Each number is 500 + 50 x the weight over the matrix's rms, rounded and kept within 0 to 999. Layers, rows and columns count from 0. Numbers have three digits each.

# layer 6 MLP gate, 704x256, rms 0.0919, rows 32-95, columns 128-159
510448427484498437532468478557547557493457557391485585386459549502458457566549493539583456518485
477576486460449585466585433498577417511489391439538534507495434561371542557481392554544521452587
568448478489570503437484506434502516464475416499536463514471518516527463420508435565523488503435
537467540549513430512487503531469529420426479502484504546582545450476558456552475468493473423415
478570486495520435471470552451503477526474514528545476554441436429548427423380613446456511431444
531474581545526478459430457528447449478504571507533547459556484531537483529517553545496453499483
553498440440503530571410557466394481572551554638497515539437499457505510519409523377409424549507
521463511498454461531485435524482581478492504483515518541519582498436467449460486521544466447494
541446580571470504481438472481576524557492485438393485485496458516588415538505513496546446462406
560543387535529568424458451447501514510378523489468501461558492592417534503472468498506462480499
561521433464488562508562398519490453551507583494483491504479580478486513524456534449499474510461
489509442522545492523494528570599578474464473558508511511513482530562493645435481500461464524427
552411552431460520445482490458458532519433468556496458409514578534493476490526551532486416562495
524498562507488477435466492435482513524487495552541569488460443508432571441575344547462437410458
540561518413453529492470508508483444435430540457550461467470506544534564567456553539494523562618
456456587416521490549414556544514524538495494522542482541491495468555576494453532455439442419458
545458556504521579513557575551457554504484505494552468491450504543390441481510483536523565426538
490460433518516516518466544471537525527569441493510573560535519512477489478520523600457464474383
438434477575495551494460552538522571535517529540625480570598519504528477480476502563476470418454
583583412463490468493480519557553514503500519470566564450596478607485527524556506492530549542501
523488410478534490480536457549502493489447478563454436492472455443455560517471460501491392550426
573540547530448469487534463421497475528463450437558520458467550481491512501446447503562503500569
516461432382498549522495456495480381458468550577559494509519477488546482500557560403484592462449
529432400520504566523447465531527523491433497593515427550500568504469445527520454506498527508482
563533466593434535522471462455510467581464532505546416514439487624462417455512487602455497459461
470515517526479458427454502584545572556465568551541520469528495583476417522467523441459455462523
550478507528503491459456445449584446499471425502482487378539444530421505521435565478576550524578
584416508565469423516572442455430570450531545572508438522422516429523455513549527525429576453474
506498537564419522541485517445556586486593522560545429484469525543545524531420565650554545472523
516413513577454470552470506452500396435510447554494598506498506452430499476509589546393550556515
560478376461458448492496571467463537478448592464511556580361442536563417509435518504528502454391
542456460387356519523458468423488545531458432444456429455571454463465512506547540491514592390468
487614533533507510528434553500547513461523545407540472563477521534517491466451465508473445514416
393526490392547488596455511538554497544361535539479570505538552539474537421560545453472549526510
582443547477516477443511504486530591512513503567496457475403496514520523547584456493517488536423
513550555555550499480473592539460459595395514506493544588461501473482506435479559410434570488597
584548415487423510525535587441447518569554415426572684530536449515490520565541559463469553599486
499443555615516392474466474462499466486486627480553510490426457564573547531491443527404470548455
617622530448432530493531495511494520518581501475513553562532471491461584614526450477445463506418
497461538471503466494554478440582458539529456476605428514413514509479511529564505460570515551546
551558567520398571422506442561496554594386527538668543470545528534525435511461511629559562563416
547450562577517525606514486441481525584488494437501613514402486486502538548538507512415489500477
423438513498456480515553411535551558443571564515521571447487500459455532394519542469479469561541
490521436475465349584393473437483510522481423528566489490488448487536449466451469454419518512500
521488426467474470491450439473482479468440516646498544503424519563450542475554460439503594522501
516511544432542582505515453411518440578446422540598445517433421527426493588445476544504611510497
529535465545428382505483516485500508392484530549476503432544482557410466606470533442484564525439
454450518426466419418468490559475431536489584466561471549556509450468423423505459493515511471477
457523541600510420496465485402512467527540481458537471536468510425427570480589507490532447508474
591503438533503430570543445481566580606459541568513514466511542478484472486435437483462498503536
444546520514483505482530465463536587537523462462500532533486537522421390505414504455474576427460
429441536496571573597485456468395496499469534605481502574484513515479470505447601414424465463552
537525462414482504491486538564652497531544474505500531479503477514514442549489523489476464531461
553565481535447474512461546512531484492552475463400560456605536561580489575515430529443470566490
572510508469459493484584376427510503503575365514534513560447511541541514473455535426490459480470
458573477394613530562436564415487473476478581513504379524523441565459495508487511493550448481424
525435487518491478535465458475445548556429470481497401446473550525522527512474506445546470477500
538604501526552467475456528461454601541490534523491629423467539563467494556468442400535534519440
364445540388556472489456547447476479448452464554543528626458503534508492626520540560530590468475
516485479550361557391533564528406480416511561584539469459468577513495489422488562565446565528513
482428482553577484479521477471490493460585552579441423547485489499441420404494569545558488474547
472429476555496603431496581563530576467534511507485484468612503465499568505541387500525497531377
512538513469556577511501445522488523567473502455442462544558539451414468578472570403486487464463
507516449438534499578537502392490482475493515553451397486495474476448468528519547484589509510515
# layer 6 MLP up, 704x256, rms 0.0972, rows 32-95, columns 128-159
603548499539493479496464540625457505573486427434539540473428527494473501497577478586446520526468
482485477365527488521410468542573422455559428487396488577483543471542463587513621531440499424521
546507511502350480542554496446504467498548563528548492527544523456542556553447536519512517486465
518534489528462462428573498523518510428476578595491435536483571509457441528559475439514473461384
450516462509577505517501482566504488529478439442516586469442455416526439529455545436511465590583
557508522489469550451444463541580522548537467510500557512496529407506532473473445545491443450428
474420451528554411475522530370500567452494529402515468486530525502416595479465485473529466489507
487621430460477488515541509487509516593464496564517543579546549543467420597523422431537579535489
457574563451472530556487536553579641378463547406560463522508595507522429531457555431431413408412
553514453521522465435505456549448380496489454474616499506485499427478436480538490548515500466469
457472512434497527538548516512467485604562334501412474598417530497535527500520520502523583522504
459503453522406431522426479458511451587468580494531534474486465484569473456485551381390375477518
588562535496584443629517467504565469526424520521493438533469548576493476459518514514652457580511
479460538530442469536498524482540524520484568502548511410477506498532512547562546455531518494508
491460532530460421531591493528551531610513439433604510527446531453441504589508368565511471550488
480558502489508421511499484559596595547434539564560677481445526458483462540536482540427505517493
452501471482490477536456547450560538473490429454589549539447508534562591516473538570573469497542
497447557445468524604420513518588460560510488540523536518509519417464566479507572532535439503511
610547447508528445474541474463493572610547556386532499534432506589462501545578573580516474431502
499450572570528549515535465478429491602536491531471494403463554480440504487561521560509532435442
552475470522527457484457516498526549434577473482487465486430458526454480514536413510555481507519
508396565553512544481479415480502533484518480532489516476469418543506548585529539463443443492481
526537497438560625446508564532451516476478504594545556451466503450528545409538566512526408462467
556375486539451523524569538409473535368469470514548446482532495505412532411549526479470549517520
461476510417541453486536497440431443458509476551480520603547425564481525486472497504550458540524
462431454491531520532490545424559472575542589452546501512497515451486516418581563427540533516479
511551504447482590531480500492364469462429443589485486518494580511439521478569495564462446537566
540464521522501485456438472532486435534493524500475488443480511440546502553445524502493416609493
459559521434494483541480530494473493471437496495604557487554524545463451530498486530558469585488
398497456485402373477532540480448514554505534442558504574460500419515542519475532454483517631363
529569532452474494499480552444376392452482604495541505392420506479477442508475568520585527453492
456531561491554483552489495513470446500537499428459467454552516556520498483540505536453525393462
556441479517542525489541584495532426443509561498552500484591431436417432523551494525545605523460
418454511492578511554424501562487489535443529533523512499468496567462511555566450485472493472538
487475521507552506492476537535564472552492496456479493516495491394447516443458455460425442447431
443564529490515463387495548597503475466479500518360427496512526503436406455416467513520453502437
433440510498470566458530479563498588609454560408593495514590503557532510475568406523393445435630
589495504451488473463420504560495553480545480403534480493475588549466483511558455502588479510473
501431523545605425557636514629446456522567559432364515488472471507519499467496606537582485562518
496579514525441392507517602504413495567528538481471529552492419415556542558421533513526597503554
614570478521494541435533487472438474483483585487544524527469505403498412517433381465454529534446
489528587505545582481531478513504516480531504462513513469471579545576471499501552491488549554585
525433537442486531441583424581489437505409422534494495536566571493503513463474467530543545473496
496409475444460560479511527526506438502463566489556523390501490469528513515447525549571518514397
504427476488548464530510446469563560477507479537550521518540437533485484497537458489510445446471
581522506560503525447507589384439526566540462480509472484426490545493436487573524516495546557568
530432567503441578429545458445441644489447485497490448496620532464502414514455503411565586534406
523592478498462488471417534536608458501559542443498477562548426540558555515505622585441570556558
526509605491487527455461495504496510475473483469588508503513542452472488522483556549494540569555
548510374556488513446495569513531428500407392497581530497531426529535550569514480496532504565466
516541601523433570391381517568495455518576503541536508450546483479562586487487490487599463464501
517541481534517505532482495494474541510424492450518538496507469503484512473565562462472623468481
556611518550450557440436548377561503575572498488381562564529508470584554441446521427529532558455
530469447549477592548574532521478484519478530461403520485492509512582520427487592521411505397452
516509475533534591421485474469473459472488501473594577448434572460484439438518433476605527375543
488459491553541487534488513498516470570474437575557436559560508551535533543463565533485532625539
542441488536442496516419519486590419551482463520495473510604542396566503474477463511500476455583
550478544521479460472516524611472541515402545553531491460525488524540469524562436488556551530472
390560497503567494559602456489561529522562500537459496460532474524474511504477504533516458537564
441513571522570515456534511433503534492499419439476523529421509491533454394510432478535485590471
563438466517525504447474469589422433538585570444414562497503545610542476478548414552400547492475
548469479492433495524467553492493470457475541456572519505483470549534565519486547590574602491592
511524534539558472522566427533543460465482583511459488490567513502501523498479477464525448491436
541560496489511481463533451486520508376435471562422452551496517508414447500523511533530380468464
# layer 6 MLP down (transposed), 704x256, rms 0.0439, rows 32-95, columns 128-159
557502489443476537639532489497502459468430450559547509565553435522506552563488604552455529462532
563517608464460523511451464549456469486546477581509528474484388492540523501532560623438425549473
468477481520467564538578532382479546466432518612401474517498453541578468511416534495543549575518
476503530515530479476469431630450458430455544603585526537507494407494460477478443461425545393435
586445588431498490554505521491467506536580434550393518460482565537569462485477411485565530478489
539482493501478453415470492468490379566545419500500413571492564504531498509407488485552472419528
543502468468567550498472538538474512485472553499311434463458486480533478491500429511350483629562
507441432504538530570539480444451539517542432516520442466504538484527520510504454480454527480416
542592554552418587513531602454507517497452511423485478497389490563466414479505479532439478477517
537425523466635539445515575604470434444504608505457550436449554491431498382543469477570591524565
571502546418528447549511479476451533527445535490581544441482476509490448474454456459534526578489
507540550562540522481466541598574581528454455447449504453577572473507417499578518460438489423474
519506414447504504481445508467483518529462560540466495496501493521430487548551468520595479523604
490519490559474484544579480450469556471501486535474468379521552435518568491473420438433506509496
495442508526487461562489494530571436509520473505531460491526588546465519544504486535502514464441
538531477486454607459551588433490504490511511480674563541454540463547561515473471476498527445480
535519464544521463520499498564443435457457519642523542554566486431528504499396514522469530510480
471567485537473428555520498547527496485519540576482467494454573555437529484470490518436528491468
619514529410437560437488524459474435569443566407503529415462447480571525425507487377524521475479
579509501446542487455571407545479509543484448470524547532461491543533566488573503492575500490547
496510505480436490539495525464421478654470444502487507561504459403532452507612498474503524459524
450607502456570596475538431493477497467589467472541459526439489511569454445434518491532491533491
506517496551518572536445492489386550487540543468455592511559497463502464477449456467466438477485
530499584489571561484506506519550544464484542506394538558507527455477491589454493447571517553485
537457564497505421495560523493521524569533500427467562508522482485492466560547491421575499425540
485453555519447528460489453525436457483510445397475559496496582525420686552557465466440503548523
523469479515475479456474507507550456520427484478541486399525531460561499480562446472509501496533
462474432495442545487435453511525501625380553435504471451443492518448550474433536473523501455589
559499522525462570528496497592506520465516413588482516450472575419505463550535496525486553540591
447410530576542495432546457531499518492432553539585508542593579477514457598457478511485545436488
548584448472481545534544494546522508518465534531535454508500388518477479387553519442534502432459
483555477487534468444350522471612456616573526490477505481530553489488412459453511563492513490508
466456578439500586527577499495417516432571596465458541523502563537491495541465508485475493462464
517568448460556527428498566520435491480510497503516552590550456459479535465598521507495536531524
526359400489429474398509508513510536514543532502509532440539519510532512504437479427484500524454
450370448405394562500511445615553418532481558465569503484522512478557608575518501450476514460397
492509467533544561503485529431464493497521458492533523593501493566351430498416545579512421568429
607410474481546505482610478585380487476517458447503593518459434487456531509445443526504428469520
580427496487410506464538562574508481531519461501464416504488552533587476438482568500506463475554
542522529548499523484548535523483553564535439508509531573478468490518509531496613531382549629508
491527608442484537414546557546557447487450513547555419469531562493437520420475659564515450624495
492472465460656460567524539529416460500559475565548506475458472466597543532584521569470439582475
488550479603571507511491453532494558508437546489500525466454462527454507497404564484517515515433
439538507525465519452572478535577510522450516491480489526517442553527520433505419502527431438415
495565471486548455464478418477543468504467464478521604434500516584514505523452511499526491413526
553584552493479547528567504449410596428438456573396469520434408525472470494522415534473485545487
578493505427417522452494507538519430481531481523515556528493436468483511509482567557627482559448
425461553522505502478476536499510522589498556464542463477529496526506528432504482507469549511480
517568398544523510528452534526501547554463557532467463508550508455562515496514506469500551548437
495571418478490540410489502569478497479579491497466616586583440518457532520445558589508498568491
477524510547580465531508436457471516548538454597472487581515558528492388564509509497429622450459
492535395520489414428557533556495551600396524473431453450518562423454516490465513451480456501513
540584541526394487473448401482524573513576502438440490558595559475525528617586450580428528435452
578425433518505579528575585461522521493399540539549565523399443579452503637527536536518459521473
565469434611488639526528485507481442469547515577549437559488498652550498402510434474516500559468
483578621422381490551466575554507447530477559510462499466430525498505555513551442537509489503505
462411536604511413436484607548466447483573518450490502488535496510485523548486437489461580560578
476498489543510442558557547551541529542559652512567531500609524517627412485580577543409457508475
496573623532568506532477445482483470498473488497489442556550483501567488470439520537451507518507
567484386452592469545513444490578546549463494451495506462547547499492498514554441530501493500495
505453518520389516541536482473430389480557494624500486508462550408436530426475545445584503445518
609424504470456407419499637476611564521465501480465400533567486568522519556468440454554484500468
551565568559445639428471468502481596543474478445426445466559554538441524453538549451474455472560
408536544489486517503585427533537533536447487512613488482524535455570604434522474444469485490603